python train.py --n_head=4 --norm_place="pre" --norm_eps=1e-05 --rope_base=10000.0 --rope_fraction=0.5 --bias="none" --tie_embeddings=false --parallel_block=true --init_std_qkv=0.0452 --lr_mult_o=1.5 --beta1=0.93 --decay_fraction=0.395 --decay_shape="sqrt" --batch_tokens=[16384, 32768, 65536, 131072] --steps=2830
Each number is 128 + 24 x the weight over its row's rms, rounded and kept within 0 to 255. Layers, rows and columns count from 0. The size above them is the row's rms in percent of the matrix's.

# layer 7 attention output (transposed), 128x64, rms 0.167, rows 78-98, columns 0-63
size [ 98  82  68  90  76  93  84  75  76  76  79  89  89  80  82  94  76  79  69  69  74]
[[135 132  97 127 147 101 124 136 147  83 120 125 103 132 134  90 150 100 152 131 137 145 120 153 139 117 167 137 166  70 118 160 121  75 141 130 158 136 122  85 130 123 160 107 155 103 141 101 176 185 128 153 114 137 128 117 114 151 138 123  86 122 105 126]
 [142 158 109 143  99 127 156 129 126  93  82 115 109 152 134 129 116 160 156 111 118  94 128 119 151 165 107 136 125 118 143  73 121 112 162 146 182 115 155 170 141  74 134 143 109 118 114 129 152  75 100 118 119 119 148 120 134 180 149 118 121 142 122 129]
 [114 162 161 136 134 157 140 130 115 115  96 111 160 108  97 123 132 144 151 155 103  91 131  97 142 122 102 117 115 142  98 101  98 120 171 154 116 136 141 120 150 101 126 121 106 132 168 136 151  72 122 103 104 145 131  75 160 166 150 129 172 128 165 118]
 [100 115 121 122 105 137 131 141 121 169 137 143  90 121 180 146 121 123 165 134 111 177 138 116 114  66 127 114 132 133  83 115 144 124 137 137 141 119  93 123 132 156 100 189 170 159 147 134 162 110 104  87 119 144 133 128 111 114 110 107 136 146 141  92]
 [101 120 140 157 147 146 146 155  99 145 147 137 168 109 115 144 149 127 150 127  93 124 149 125 135 133 136  92 155 105 102 133 102 103 162 122 117 125 135 136 166 160 135 157  91 124 149 123 145 107 121  89 114 145  62  85 175  94 107  93 149 108 150 127]
 [111 149 144  98 135  99 136  92 125 130 116 164 102 108 141 148  96 132 160 200 130 143 117  68 145 124  96 164 127 106 136 127 165 122 170 153  88 119 104  92 147 120 126 140 118 126 112 116 152 159 101 120 122 133  95 126 123 123 126 174 137 134 156 143]
 [107 131 107 148 111 118  95 130 132 119  96 101 127 147 166 125 113 113 139 122 129  92  71  83 138 146 119 149 144 129 138  92  70 131 103 167 139 142 119 158 133 150 156 140 104 140 130 154 148 150  76 149 119 119 133 149 155 183 131 139 115 159 101 150]
 [142 139  90 119 153 129 128 146  98 122  86 155 126 138 109 144 137 205 122 111 111 123 143 126 139 100 114 107 113 124 142 153 200  86 119 143 111 135 112 127 118 134 171 110 119 125 165 153 142  86 113 176 137 137  91 117 106 142 117 151 131 108 111 126]
 [118 119 119 121 107 116 173 142  97 137 111 173 130 146 166 170  92 168 103 127  83 159 142 129 152 116 122 159 133 123 119 141 171 145 129 143  80 139 130 144 151 123 119 152 169 152  96 116 128 110 110  81 117 102  70 108 106 121 113 126 128 127 131 146]
 [ 98 142 107 163 113 126 133  90 147 149 141 138 105 137 109 121 158 104 137  90 120 195 111 147 145 136 132  95 116 120 162 118 162  60 127  83 162 122 117 141 119 126 115 133 119 158  90 125 123 148 142 144 151 128 123 133  66 142 166 126 122 127 145 134]
 [103 168 162 111 141 131 130 110  86 146 131 104 102 171 131 101 116 150 134 160 123 116  62 113  97 129 132 156 167 135 115  84  79 136 122 173 116 138 139 133 116 131 116 139 139 146 118 124 146 111  98 135 109 163 133 114  90 156 140 133 139 138 120 183]
 [124  98 119 143 129  77 142 121 122  86 120 133 121 117 134 118  81  94 135 179 150 172 154 119 127 130 148 123 162 123 140 160 119  97 159 146 172 125 116  83 169  89 117 166 144 180 124 121 138 113  96 115 122 137 138 125 124 104 115 117 122 167 114 120]
 [146 144 153 126 131 148 135 120 139  76 166 168 123 111 136 142 102 122 105 118 181  89 137 102 137 123 119 183 125 142 146 106 110 168 148 127 117 122 162 125 127 106 135  99  86 121  87 122 105 134 137 132 137  87 174 132 139 171 113 144  93 115 119 100]
 [140  97 143 130 114  95  84  98 171 122 105 103 107  93 147 139 156 115 161 118 140 189 100  92 136 122 128 164 129 139 140 135 110 114 134 160 145 155  97 121 100 171 127 132 148 166  98 148 129 115 103 132 132 128 163  89 106 131 138 147 123 163 127  93]
 [132 130 187 164 157 173  95 122 136 101 126 136 136 147  96 121 123 100 138 164 124 134  97  96 143 124 143 143 127 126 139  88 136 176 125 136 114 127 122 101 167  94 123 170 191 119 114 119 120 116  99  92  84 130 134 132 130 159 112 107 130 112 103 129]
 [ 99  97 136 129 112  79 118  98  92 121 118 154 172 147 130  88 136 116 106 134 142 144 132 113 138 122 130 133 127 100 180 113 143 101 142 197 132 118 143 144 108 145 109 146 137 149 127 109 126 133 117 161 147 106  87 155 116 184 119 166 106 144  94 126]
 [134 141 145 161 126 148 170 129 105 138 132 137 161 103  90 152 113 120  98 123 108 124 177  98 147 124 140 126 105  97 131 124 133 122 157 125  88 106 178 141 164 108 138 160  97 145 132 115  77 157 113 105 120 115  88 123 151 115 125 151 117  79 165 151]
 [107 136 141 113 113  83 185 122 106 123 119 153 129 141 192 133 122 162 116 134  95  91 145 112 114 128 135 156 120 143 148  91 144 136 143 159 140 162 155 130 125  97 114 100 119 166 128  73 134 128 141 103 114 120  72 147 112 120 166 111 103 134 139 135]
 [137 112 150  76 112 135 133 135 139 155 126 101 103 140 146 119 123 147 181 150 128 148 101 112 126 153 128 123 101 100 178 111 141 136 131 118 149 115 123 118 137  66 114 119 151 144 136 136 177  94 113 141 129 145 169 162  61 116 101 118 125 121 110 162]
 [147 184 122 107 110 103 103 134  90 125 128 120 105  98 115 128  98 128 156 170 157 123 110 101 140 134 129 100  99 137 134 133 162 172 124 159 164 137 130 135 131  95 171 145 140 127 100 169 121 112  92 123 109 130 176  75 107 159 137 149 133 117 113 136]
 [144  90 172 115  96 112 118 103 114 169 165 148 152 145 122 121 101 140 105 133 139 153 166  93  99  96 107 116 132 154 162 152 163 158 140 108 110 131  94 110  75 125 125 136 152 109 143 111 154 136 127 128 131 156 125 129  71 114 136 126 102 168 151 122]]
# layer 7 attention value, 128x64, rms 0.174, rows 79-98, columns 0-63
size [ 88  66  89  85 104  88  85  88  81  82  93  87  89  84  95  76  85  74  81  76]
[[ 71 117 102 110 129 181 155 181 142 116 109 133 140 153 128 155 129 174 159  89 118 115 143 134 110 130 130 130 123 129  78 159 128 146 134 161  93 105 144 102 122 147 110 122  97  93 151 153 123 112 106  98 117 123 151 116 144 110  97 142 139 168 154 115]
 [119 148  93 122 147 102 143 155 143 121 134 151 109 163 154 134  70 188 155 118 127  91 134 139 132 191 121 106 137 150 138 121  96 119 102 135 107  99 130 166 123 156 124  90 123 129 118 162 123 164 160 102 133 137 123 135 101 129  74 129 141 112 120 122]
 [176 154 175 129 110 112 132 125 136 158 119  73 105 118 101 140 166 134 146 116 134 119 122 141 156  81 102 154 138 157 127 122 132  61 114 150 117 105 117 154 117 157 135  96  96 154 123 129 129 145 141 145  93 138 113  94 144 104 168 137  98 131 150 114]
 [158 122  90 114 140  91 122 114 144  92 134 123  96  84 163 132 128 115 129 113  96  94 102 167 123 150  79 130 156 161 120 118 142 127  84 147 125 144 138 148 102 164 111 114 176 178 116 144 150 170 153 109 158 117 136 131 114 147 106 121 146 129 111 139]
 [133 120 132 120 125 113  97 156 145 142 147 133 117 133 103 145 163 144  86 145 170 155 174 129  88 116  99 108 153 168 141 125 117  66 121 101 107 151 114 135 168 143 157 107 115 113 160 147 123 140 135 128 144  86 131 123 122  97 124 110 111 149 165  76]
 [107 122 127 105 128 158 107 109 181 134 101 132 148 160 124 139 151 153 156 153  83 114  97 191 101 127 102 111  83 120 123 109 146 136 156 113 133 153  76 110 145 134 147 136  78  90 122 145 150 102 121 117 119 141 104 119 117 149 151 136 159 153 136 123]
 [ 82 112 128 129  90 122  92 144 141 117 125 124 126 156 135 131 140 105 116 118 150 120 141 121  76 149 120 174 136 167 127 151  97 162 143 131 134 140 172 139 155  93 136  77 140 160 122 162 112 141 120 133  89 138 139 106 185 110 119 121 114 122 159  84]
 [150 141 133 120 169 138 116 148 141 131 111  83 126 114 101 144 147  78  84 103 134 132 152 117 105  88 105 156 140 159 111 157 103 108  85 140 108 139 126 135 175 125 120  97 108 147 151 166 130 152 143 144 147 144 140 107 153 111 148 106 106 152 141  71]
 [113 107 148 143  90 125 132 154  95 149 118 120 138 104 113 165 112 125 111 145 127  96 159 123 128 137 131 153 143 118 118 146 147 146 133 150 108 139 164  54 112 118  90 184 124 117 146  89 116 135 130 123 124 108 175 141 172  89 104 155 111 115 164 116]
 [108 156 159 136 130 120 118 127 128 145 153 165 147 141 122 141 121 160  89 113 101 115 168 118 128 105 123  97 108 126 136 120  86 112 112 114 144 129  96 146 152 154 146 166 116 122 177 170 106  97 132  88 135 120 130 147 112  95 167 127 196 138 133  90]
 [120 127 128  77 126  96 158 108 102 156  99  76 121 111 136 130 155 112 156 144  68 159 158 108 142 117  95 118 137 150 115 161 144 122  92 102 136 129 141 173 102 190 140 120 155 103 139 134 144 123  95 149 129 131 108 156 109 132 119 119 126 154 147 128]
 [106 155 138 160 178 160 135 172 116 122 115 124 145 120 114 101 138 124 131 135 161 145 119 126 111 116 169  86 146  97 129 119 146 136 120  91 119  87 144 107 110 118 195 122 101  69 136 128 141  84 100 122 143 130 139 110 116 148 136 112 156 109 163 145]
 [116 142 141 104 147 113 180 131 103 195 147 134 141 149 115 138 116 115 155 178 105  86 108 139 125 109  94 131 117 151 188 137 124 123 149 101 141 101 113 149 138 108 126 127 118  61 128 116 150 116  84 135 115 133 101 135 166 120 123 133 118 129 144 146]
 [111 128 150  94 155 109 140 122 118 147 177 144 150 115 120 107 113 132 109 107 122 142 113  96  91 126 158 111 161 111 129 106 173 127  95 142 127 106  93 152 119 133 156  72  84 134  93 160 128 149 132 154 133 181 120 166  94 106 139 154 135 132 146 141]
 [ 87 137 127 128 124 177 120  97 135 129 122 121 144 145 126 130 135 102 116  99 102 118 162 158  70 119 129 122  69 150 152 136 125 129 105  81 150 139 106 117 133 113 157 142 146 110 183 137 101 157  91 120 139 171 118 137 150 116 144 130 129 127 184 118]
 [138 136 100  74 162  99 108 147 107 105 117 134 101  80 139 108  99 138 106 114 168 115 132 154 100 172 130 143 156 141 127 117 140  94  70 151 131 142 158 125 139 137 103 129 144 147 141 131 120 145 155 166 158 119 120 125  94 173 112 141 147 144 152  95]
 [152 111 100 114 122 137 146 145 153  99 102 130 143 155 137 140 159 119  91 118 141 138 144 105 161 110 119 105 120 135 131 142 105 115  63 131 125 145 104 107 162 185 124 161 107  99 171 135 110 117 164 119 153 115 124  99 156 141 169 119 126 123 122  65]
 [147 128 134 187 124 129  92 149 127 110 146 147 134 139 134 140 135 114 109 110 131 130 125 152 101 145 101 131 128 116 131 160  92 173 110 142 145 169 117 136  59 123 146 149 159 128  99 107 112 137 107 131 134 146 137  79 121 114 146 133 188 120 100  75]
 [111 141 131 146 132  84 136 145 152 112 162 135 122 103 174 153 117  65 120  85 122 111 124 100 164 166 121 120 131 148 159 144 120 133  68 112 136 138 144 117 104 159 125 130 147 104 140 119 117 147 130 110 159 145 127 161  96 128 119 111 108 165  71 127]
 [170 120 105 132 182 132  88 121 144 142 131 115 142 129 107 114 100 159 132 182 158 119  78 144  68 150 130 111 128 143 133 149 131 128 124 136 114 166 130  86  82 143 184 105 146 117 129 135 110 119  91 137 129 165 131 111 113 140 130 104 113 133 141 135]]
# layer 7 attention query, 128x64, rms 0.177, rows 96-127, columns 0-63
size [116  91 140 100  94  95  81 102  86  91 114 110 105 106  92 100  99 109 109  94 103 107  90  88 122 113  88 108 102 100 102  98]
[[ 98 141 138 102 130 126  97 108 103 116 109 171 115 127 114 115  82 126 171 146 121 131 101 112  98 159 133  78 121 151 164  95 120 115 155 152 138 131 126 130 185  93 150 156 132 117 103 170 150 100 120 129 171 112 139 132 152 136 149 105 100 128 150 159]
 [151 109 112  82 103 127 150 121 151 134 171 130 122 142 136 121 134 129  84 101 147 175 167 162 131 125 122 138 149 108 118 149 122 122 103 117 102 170 101 143 130 162 139 116  94 112 134 115 101 172 163 144 132 147  88 132 126 131 133 112 141 101 117  53]
 [ 97 128 156 138 141 126  84 123 101 124 101 127 126 142 135 117  83 120 170 161 152 129  99  90  96 159 141  89 111 123 149  99 106 125 159 162 162 117 117 110 172  92 147 157 152 144 118 161 153 111  97 129 147 129 151 104 142 134 154 105  99 122 141 164]
 [119 165 100  77 125 119 138 149  93 123 141 132 160 153 106 132 113 116 156 164 101 162 149  83 114 146 141  91 130 119 127 116 139 140 164 132 104 115 106 160 185 130 163 154 105 114 127 147 162  97 146 113  99  71 108 119 140 139 127 117 125 119 149 107]
 [178 157 141  81 146 147 168 145 110 113 137 110 143 140 115 163 139 105 145 150 145 131 168 113 120 141 117 159 125 118 116  94 125 113 137 141  93 134 124 167 154 170 115 108  84 115 125 122 159 104 140 112  83 121 140  94 133 136  72 135 143  97 130  92]
 [164 137  81 136 115 137  85 102 150 139 127 136 102 102 150 130 147 142 112 113 113 134 130 179 117 110 114 174 149 183 109 143 143 134 105  88 128 123 168 101 141 142  95  82 107 119 148  87  98 140 141 159 135 131 132 133 138 119 129 127 148 100 126 178]
 [184 130 121 142  97 128 155 116 171 116 144 115 130  97 117 156 115 128 142 109 113 109 142 156 170 128  81 167  99 134 154  82 148 147 109  92 141 128 111 121 126 129 167  99  97 113 114 118 135  98 158 121 144 137 133 127  78 141  98 176 124 104 124 146]
 [146 134 144 125 140 125 145 118 161 118 125 104 127  91 144 119 109 197  85 142 103 112  88 146 138 124 120 142 103 116 134 137 117 161 135 127 151 150 112  87 112  88 157 114 143 119 133 123 119 104 140 194 169 104 121 169 137 116 143 157 103 140 117  80]
 [171  96 128 143 114 154 127 124 164 112 160 104 126 109 106 154 133 114 156 134 117 108 154 164 156 149  82 182 107 156 125  78 131 152 113  94 133 148 124 146 108 125 152 124  81 122 107 102 145  80 142 101 115 128 125 124 110 137  88 161 133 112 133 153]
 [171 140 136 105  77 125 160 112 142 112 134 144 161 115  96 120 133  98 109 119 127 176 142 134 152 148 125 148 135 110 136 163 148 133 109 133 100  86 115 117 112 139 140 115 108 131 124 130 148 130 160 175  86 124  94 141 126 134  74 169 164  87 133  94]
 [ 94 136 140 128 169 130 148 112  70 103  92 111 183 140  94 137 150 144 135 119 145  94 158 152  92 171 123 100 104 101 125 114 143 103 146 149 140 185 120 131 143 110 129  99 108 104 166 128 133 102 161 158 120 107 117 135 125 114 128 107 146 127 109 146]
 [115 127 148 148 141  92 125 128 139 122 151  83 176 124 139 171 155 168 116  95 145 160 133  95 120 116 144 116 101 124 135 128 120 111 138  98 145 109 175 172 116 154 138 115 110 109 119 108  95 109  94 165 146 173 102 130  95 109 110 143 113 166  96 123]
 [132 178 133 130 110 135  72 156 156 109 110 105 104 123 131 126  73 144 117 118 164  72 103 107 151 137 158 136 135 152 149 121  98 127 143 142 122  83 130 136 157 110 146 113 142 130  80 163 120 133 114 147 114 124 161 174 117 159 124 141 116  91 128 132]
 [101  75 129 142  88 167 120 131 104 143 129 114 101 123 137  98 140 145 169 105 156 155 132 166  83 166 117 105 147 139 143 150 102 127 130 162 144 156 142 138  92 147 140 100 163 178 108 135 133 130 106  93 116 132 123 115 117 148 120 166 132  91  99 133]
 [142 115 104 136 160 150 128  96 158 184  86 149 116 109 156  80 143 110 126  96 112 127 125 118 126 145 121 148 161  99 131  91 130 179 126  95 139 132 122 160 109 113 131 138 153 118 118 136 166 101 147  99 106 135 105 131 151  89 142 147 178 117  95 112]
 [156 111 116 149 117 120 143 135 137 119  78  96  95 121 160 171 114 149 151 124 144 107 139 114 107 127  99 130 118 144  95 141  90 157 151 166  90 126 166 145 148 151 129 167 136 105  70 113 137 105 131 132 130 134 175 105 171 108 113 108  94 152 122 134]
 [ 91 133 128 150 144  96 124 176 109  83  98 125 142 140 142 170 146 137 135  82 126 124 118 132 160 103  72 166 111 104 130 100 143 105 104 129 156 134 153 165 162 108 120 109 100 139 152 108 123  96 126 125 112 160  97 139 118 168 162 139 108 134 114 120]
 [105 149 136 162 135 128 123 147 136 103 141 128  99 145 121 124  70 131 139 125 135 127  88 130 142 136 130 144 110 155 150 107 128 129 118 157 146 143 123 197 123  55 139 138 145 126 133 104 138  99  92 111  76 140 130 113 119 100 121  97 169 171 124 155]
 [133 141 129 125 120  78 133  98  52 145 151 101 173 118  83 145 136 130 136 142 128 141 150 135 132 158 143 145  99 151 105 153 151  94 128 140 108 122 110 132 104 133 122 122  99 135 125 120 137 120 180 130 169 147  89  93 148 131 160 109  94 129 160 110]
 [121 147 107 136 118  96 166 124 145 104 143 192 130 157 122 153 130  99 137  94 127 143 103 136  99 158 140 162 117 128 139  87 121 112 125 145  98 105 154 130 146 156  74 161  91 112 110 128 123 156 101 149 140 119 142 137 125 126  81 145 125 173 138  87]
 [122 130 117 122 128 123 161 139 143  87 158 127 145 131 116  93 160 133 121 151 114 106 103 103 143 146 114 141 164 102  91 164 126 137 131  83 122 131 161 185 166 149 120 140 136  93 127  80 121 108 132  84 167 149 103 109 163  80 144 114 137 120 129 118]
 [143 107 143  98 158 130 128 116 124 151 104 139 131  82 129 125 140 131 151 106 139  91 150 129  91 179 116 153 138 121 127 125  76 148 120 157  97 146 201 110 132 139  84 101 154  95 129 129 138 116 155 117 111 105 150 139 172 128 123  95 107 129 145 157]
 [ 95 111 154 138 144  95 121 127 121 148 131 135 140 119  97 166 100 124 142  93 142 144 162  95 144 124 116 118  81 145 168 141 115  83 116 153 149 124 177 146 146 105 118 117  85 134 111 140 102 125 110 143 159 142 144 151  97 130 147 115  60 140 167 129]
 [138 138 168 152 115 130 156  84 120 137 127 138 147 128 141 118  69  83 150 149 180 122 106 106 173 116 124 124 117 134 113 122 118 174  94  90 115 141 117 138 122  88 142 150 115 139 161 121  93 158 107 112 129 187 108 130 132 136 108 123 160 138 121 107]
 [131 130 127 131 152 126 120 114 147 134 141 132 122 131 131 150  89 146 146 154  81 111 130 109 127  79 116 133 103 165 140 157 142 163  80 115 139 113 114 135  94  91 111 167 158 106 128 138 135 142 113 153  90  87 169 164 105 138 157 154  99 176 103 140]
 [ 88  75 135 136 140 114 145 104 171 126 142 109 125 124 151 193 140 135 141 137 131 124 142 106 120 120 155 157 141 125 140 175 159 134 111  99  84 144 141 139 106 126 123 158 162 115 118 150 116 136 104  74 119 110 100 138  95  92 171  96 115 112 133 126]
 [111 141 112 142 149 140 135 141 147 166 115  98 120 107 150 105 146 144 117 128 103  98 105 130 154 151 101 183 110 153  80 120  86  73 129 117 130 159 162 128 142 117 100 103 101 153 156 138 121 103 149 109 132 131 160 135  73 105 129 154 142 166 130 143]
 [124 136 140 122 111 100  95 123 128 123 119 129 176 121 153 102 150  91 133 112 196 135 115 137 118 170 126  94 200 146 147 125 118 161 106 140  94 141 166 147 104 120 151  95  82 122 146 135 117 114 136 119 123 101 117 131 151 116 127 137 112 122  81 144]
 [164  99 141 117 170 122 115 154 120 115  93 145 155 126 155  87 162  99 107 136 114 144 172 124 120 125 164 115 175 118  71 119 143 136 104 149 151  99 120  90 127 125 145 140 136 100 147 119 122 158 102 135 148 145 117  96 173  86 121 123 161 120 116 113]
 [116  82 129 129 151 141  94 136 110 152  79 124 182 147 102 157 147 169 121 157 149 138 106  71 112 133 124 134 168  98 114 125 118 123 125 129 110 123 116 147 132 162 123 106 144 125 153 168 146  80 127 122 132 140 107 110 103 108 104 147 148 119  79 154]
 [134 144 106 166 178 128  97 158 104 110  96 148 135 131 145  79 130 177 148 126 116  74 100 168 171 154 139 159 110 119 102  96 119 111 119 128 108 111 142 150 151 102 118 162 116 132 125 142 118 144  98 112 138 130 128 117 133 185 148 110 134 100 118 128]
 [139 146 121 126 131 136 104 113 164 134  98 165  90 139 136 124 141  96 158 162 157 144 141  91 141 127 140  88 131 135 111 152 153 111 140 138 104 112 111 104 127 135 120 138 179  78 115 110 130 134 103 136 131 163 161 131 144 114  86  57 141 128 115  83]]
# layer 7 attention key, 128x64, rms 0.176, rows 96-127, columns 0-63
size [ 79  76 109  71 110  86  94 111 120  73  92 118 107  98 113  93 101 110 102 111 103 103 112 101 118 108 118  98 113 120  96 109]
[[125 142 106 153 147 136 137 123  80 152  95 120 115 122  74  83 144 131  99  96 146 156 119 167 140 154 147 146 127 145 158 132  73 112 153 164 110 148 158 106 134 145 154 116 142 124  98 153 144 132 150 109 132  89 108  88  98 140 141 104 140 110 162 138]
 [155 127 148 129 127 107 155  95 125 128 109 150  99 100 107 137 144 133 136  70 157 144 122 135 122 127 149 184 142 152 123 141  73 104 107 109 151 103  97 109 148 110 141 183 141 126 105 171 114 148 136 119  94 125 113 173  94 154 153 148 117 104 124 121]
 [ 99 119 128 147 134 147 151 118 100 139  97 123 115  87  89  93 105 125 104 102 160 149 119 123 115 157 124 159 117 113 142 138 102 122 155 193 113 182 149  95 116 139 143 152 139 123  83 151 140 116 155 103  98 104 116 115 118 148 183 136 136 123 157 133]
 [117 117 155 105 125 140  84 109 147 140 140 133 146 115 129 153 104 155 181 108 135 108 173 121 123 128 151 124 106 133 117 112 130 121 120 116 130 131  67 103 128  91 150 120 188 147 136 150 110 141 111 101 126 157 115 157 101 113 176 102 113  77 107 162]
 [149  89 150 126 138 151 109 131 123 133 159 152 128 167 135 151 127 154 136 150 106 131 129 135 162  94 122 124 131 150 115  88 158  91 117  71 130  37 117 137 126  99 102 152 163 142 143 103 112 147 126 155 149 145 143 153 107 132 132 122 109 131  98 137]
 [207 119  94 122 116  89 130 137  66 118 122 152 137 120 139  93 138 117 100 145 129 146 132 148 143 123  95 101 164 111 146 105 120 139 137 103 158  71 151 170 137 162 107 141 114 128 127  77 150 122 134 144 155 117 127 121 145 151 123 119 119 144 123 130]
 [114 112 127 162 125 171 154 154 142 144 136 170 114 113 124 149 129 140 134 107 118 123 128 136 171  92 101 148 133 162 134 156 137  61 104  96 122 111 160  89 113 109 130 103 153 148 142 111 113 168 131 130 169 117 120 141  95  96 128 154 102 103  87 149]
 [103 149 136 148 110 122 142 112 115 134  75 123 142  97 123  96 117 117 123 108 164  98 107 115 114 177 175 185 150 111 139 127  84 141 191 174 110 166 110 133 119 157 121 114 116 154 108 130 129 120 113 122 110 122 111 105 138 167 110 133 145 124 129 109]
 [191 113 108 105 124 160  92 142 134 121 152 126 106 148  94 173 137 123 132 141  47 144 122 109 146 141 124 128  97 162 148 105 132 124  83 110 142 134 126 108 131  76 156 146 137 117 108 119  96 138 117 165 137 133 162 138 119 136 123 136 124 124 108 163]
 [158 145 113 118 112 145 127  88 158 136 123 121 113 113  73 119  99 127 125  82 102 150 124 113 122 117 120 171 120 138 134 155 116  88 151 137 172 169 102 133 137 146 141 143 120 122 103  95 146 137 133 181 116 134 123 112 103 113 146 171  73 158 151 156]
 [137 153 153 125 134 176 102 120 111 150 139  82 138 140 157  96 141 104 130 128 199 163 104 100 118 105 134 160 140 110 113 103  91 167 132 100 143 119 115 136 147 160 140 138 109 124 124  91 133  96  86 154 132 133 141 101 125 110 172 135 112 111 105 103]
 [111 127  99 119 155  98 149 140 143 107 139 116 105 132 140 161  81 129 144 123 117 162 129  67 123 131 163 139 124  96 136 146 134 109  91 101 151 100 174 122 109 100 158 138 107 138  98 121 137 132 121 129 143 166 134 152 161  91 126 199 120 128 102 117]
 [176 124 145 178 143 169 106  73 126  77 126 160 108 139 127  78 144 123 135 105 106 148 139 107 108 121 116 104 116 116 130 139 112 124 137 113 115 102 148 163  97 113  90 143 146 154 144 118 128 145 175 164 152 113 156 151 160 116 127 126  92 128 130 118]
 [144 119 104  97 147 144 192 147 130 150 103 190 152 119 106  83 115 136 113 150 113 140  88 104 154 153 132 151 112 125 115 139 137 126 133 112  86 101 112 146 111 144 156 117 135 111  85  89  96 105 118 144  79 124 135 138 149 152 154 145 149 137 145 120]
 [125 121  87 126 150 162 141 118 160 128  98  96 112 154 135 155 143 149 135 108 130 126 134 131 135 127 135 116 154 109  95 164  83 134 143 116 112 117 128  98 145 139 152 113  93  87 153 125 109 100 130 142 131 196 144 147 151 169  89  79 132 150 117  83]
 [169  89 160 127 155  94 136 130 155 134  65 139 125 155 166  88 116 148 129 123 105 131 103 104 147  96 154 149 138 138 128 111 117 142 148 142 144 135 110 142 130 137 111 145 160 152  98 111 133 127  64 115 113 190 100 118 130 121  93 123 148 137 118 150]
 [ 99 117 122 139 133 172 140 146 135 133  91 126 115 147 124 165 109 149 145 139 143 108 131 136 163 109 110 141 128 102  72 155 114 109  91  89 162 121 132 144 118 126 174 117 134 155 137  88 106 127  80 138 160 135 124 157 169  81 136 150  84 144 129 111]
 [147 140 102 118 104 154 104 140 144 135 117  90 151 158 121 126 122  99 134 146 128 136 116 173  96 165 120 134 101 117  88 129 133 194 124 127 137 151 161 117 146 136 128 143 143 126 120 124 115  70 135 107  91  81 172 155 123 112 112  91 125 172 149 116]
 [153 147 105  93 137  85 128 118 100 138 140 133 109 158 133 110 122 162 134 146 128 164  96  91 105  77 137 159 159 118 138 138 114 108 109 144 144 156 132 117 141 130  95 152 160 165 119 106 151 102 124 141 142 158  70 132 114 148 143  98 116 133 124 189]
 [132 128 103 158 118 134 160 134 182 133 127 103  93 132 105 122  84 116 122  90 109 160 133 156 143 127 149 149 110 190 136 125 126 123 118 120 146 155 130 152 126 120 120 184  69 126  98 114 138 178 125 110 132 116 119  89 134  87 110 126 160 132 135 113]
 [170 138 111 131  88 141 136 109 114 118 120 161 107 139 102 154 110 177 148 154 101 129  81 115 147 146 166  99 157  83 118 107  98 125 136 115 137 151 133 164 120 119 155 163 111 165  83 165 118 101 130 100 153 129 149 141 102 148 123 124 122 124  92 115]
 [156 137 170 129 136 129 106 108 116 134  95 148 150 150 182 140 126 148 112  92 140 108 137 170 141 130 116 116 119 137 144 135 135  86 144 117 138 124  88 110 109 115 150  62 113 146 152 120 114 182 106 135 155 123 124 147  90 132  99 137 106 111  86 172]
 [113 109 117 123 144 137 145  91 134 139  92  94  98 132 117 116 127 114 122  92 160 140 167 169 171  89 122 105 147 152 112 148 122 143 133 137 166 132 156 102 151 121  91 139 156 133  90 127 129 119 166  88 126 153 109 139 103 146 149  94 151  76 158 108]
 [ 94  98 191 155 111 127 176 155 144 107 121 128 125 131 146 127 127 146 101 126 169 137 117 132 148  71 127 125 103  62 102 136 169 159 127 137 107 111 165 111 138 138  97 134 146 106 166  96 130 117 156 139 114 132  92 135 113 139 121 128 142 123 127 104]
 [105 143 132  91 112 136 174 121 132 181 139 143 126 119 114 169 102 112 174 130  83 120 157 121 133 145 135 144  84 139 150 111 127  66  82 123 134 166 136 141 114 134 153 125 136 127 105 141 160 139 126 145 121 114 138 129  83  84 154 126 125 111  94 110]
 [103 116 121  96 128 100 149 113 154 111 125  97 125  93 143 167 131 127 120 149 114 110 131  97  92 134 160 145 129 121  96 169 150 112 130 133 149 217  85 133 155  93 130 140 133 161 125 129  81 107 137 117 131 160 160 118 103 108 134 147 128 124 152 139]
 [103 137 108 113 141 129 151 141 131 163 161 125 117 126 157 157 122 141 121 138 140 139 115  88 134 124  71 173 106 137 148 130 139 171 118 134  91 140 136 139 131 136 111  61 104 100 149 113 162  92 161 125 105 138 114 128 130  81 105 184 127 147 128 105]
 [151 134 166 140 150 135 108 135 131 104 130 116 155 135 166 137 166 128 119  97 123 157 127 129 107 170 118 121 155 124  99 152 125 118  75 147 102 102 128 141  92 131 143 106 105 114 128 139 137 158 160  89 112 104 124 171 136 117 140 126 127  64  83 181]
 [113 120 135 130 138  92 101 126 134 103 133 153 176 127 159  82 120 136 112 139 168 154 121 149 129  74 117 108 165  84 131 146 116 132 168 144 152  99 189 101 123 123 125 130 134 117 165  76 107 134 102 135 138 150 105 128 142 139 105 114 154 137  97 117]
 [155 122  48 150 129 113 145 143 129 137 153  75 145 137 108 134 131 125 128 122 131 139 183 125 127 172  92 102 124 105  91 154 121 114 131 127 170 114 115 157 153 158 140 129 114 103 129 161 157 138 144 101 136 118 133 132 149 115 108  97 167  99  92 130]
 [156 131  99 158 117 134 114 135 125 144 127 138 122 114 143  79 128 141 129 159 161 171 117 157 111 118 115 128  59 148 117 183  83 173 118 151  71 140 136 147 110 154 118 126 104 119 136 107 157 128 127 140 130 107 119 122  97 138 122 120 171 104 106 152]
 [124 114 144 151 127 124 101 160 110 138 126 111 122 128 157  87 169 111 117 135 105 139 118 151 178 118 182 137 170 167 104 163 129 146 104 132  93 134  92 103 138 119 106 136 170 127 140  88 152 120  99 114 100 159 112 132  83 100 152 118 121  95 137 133]]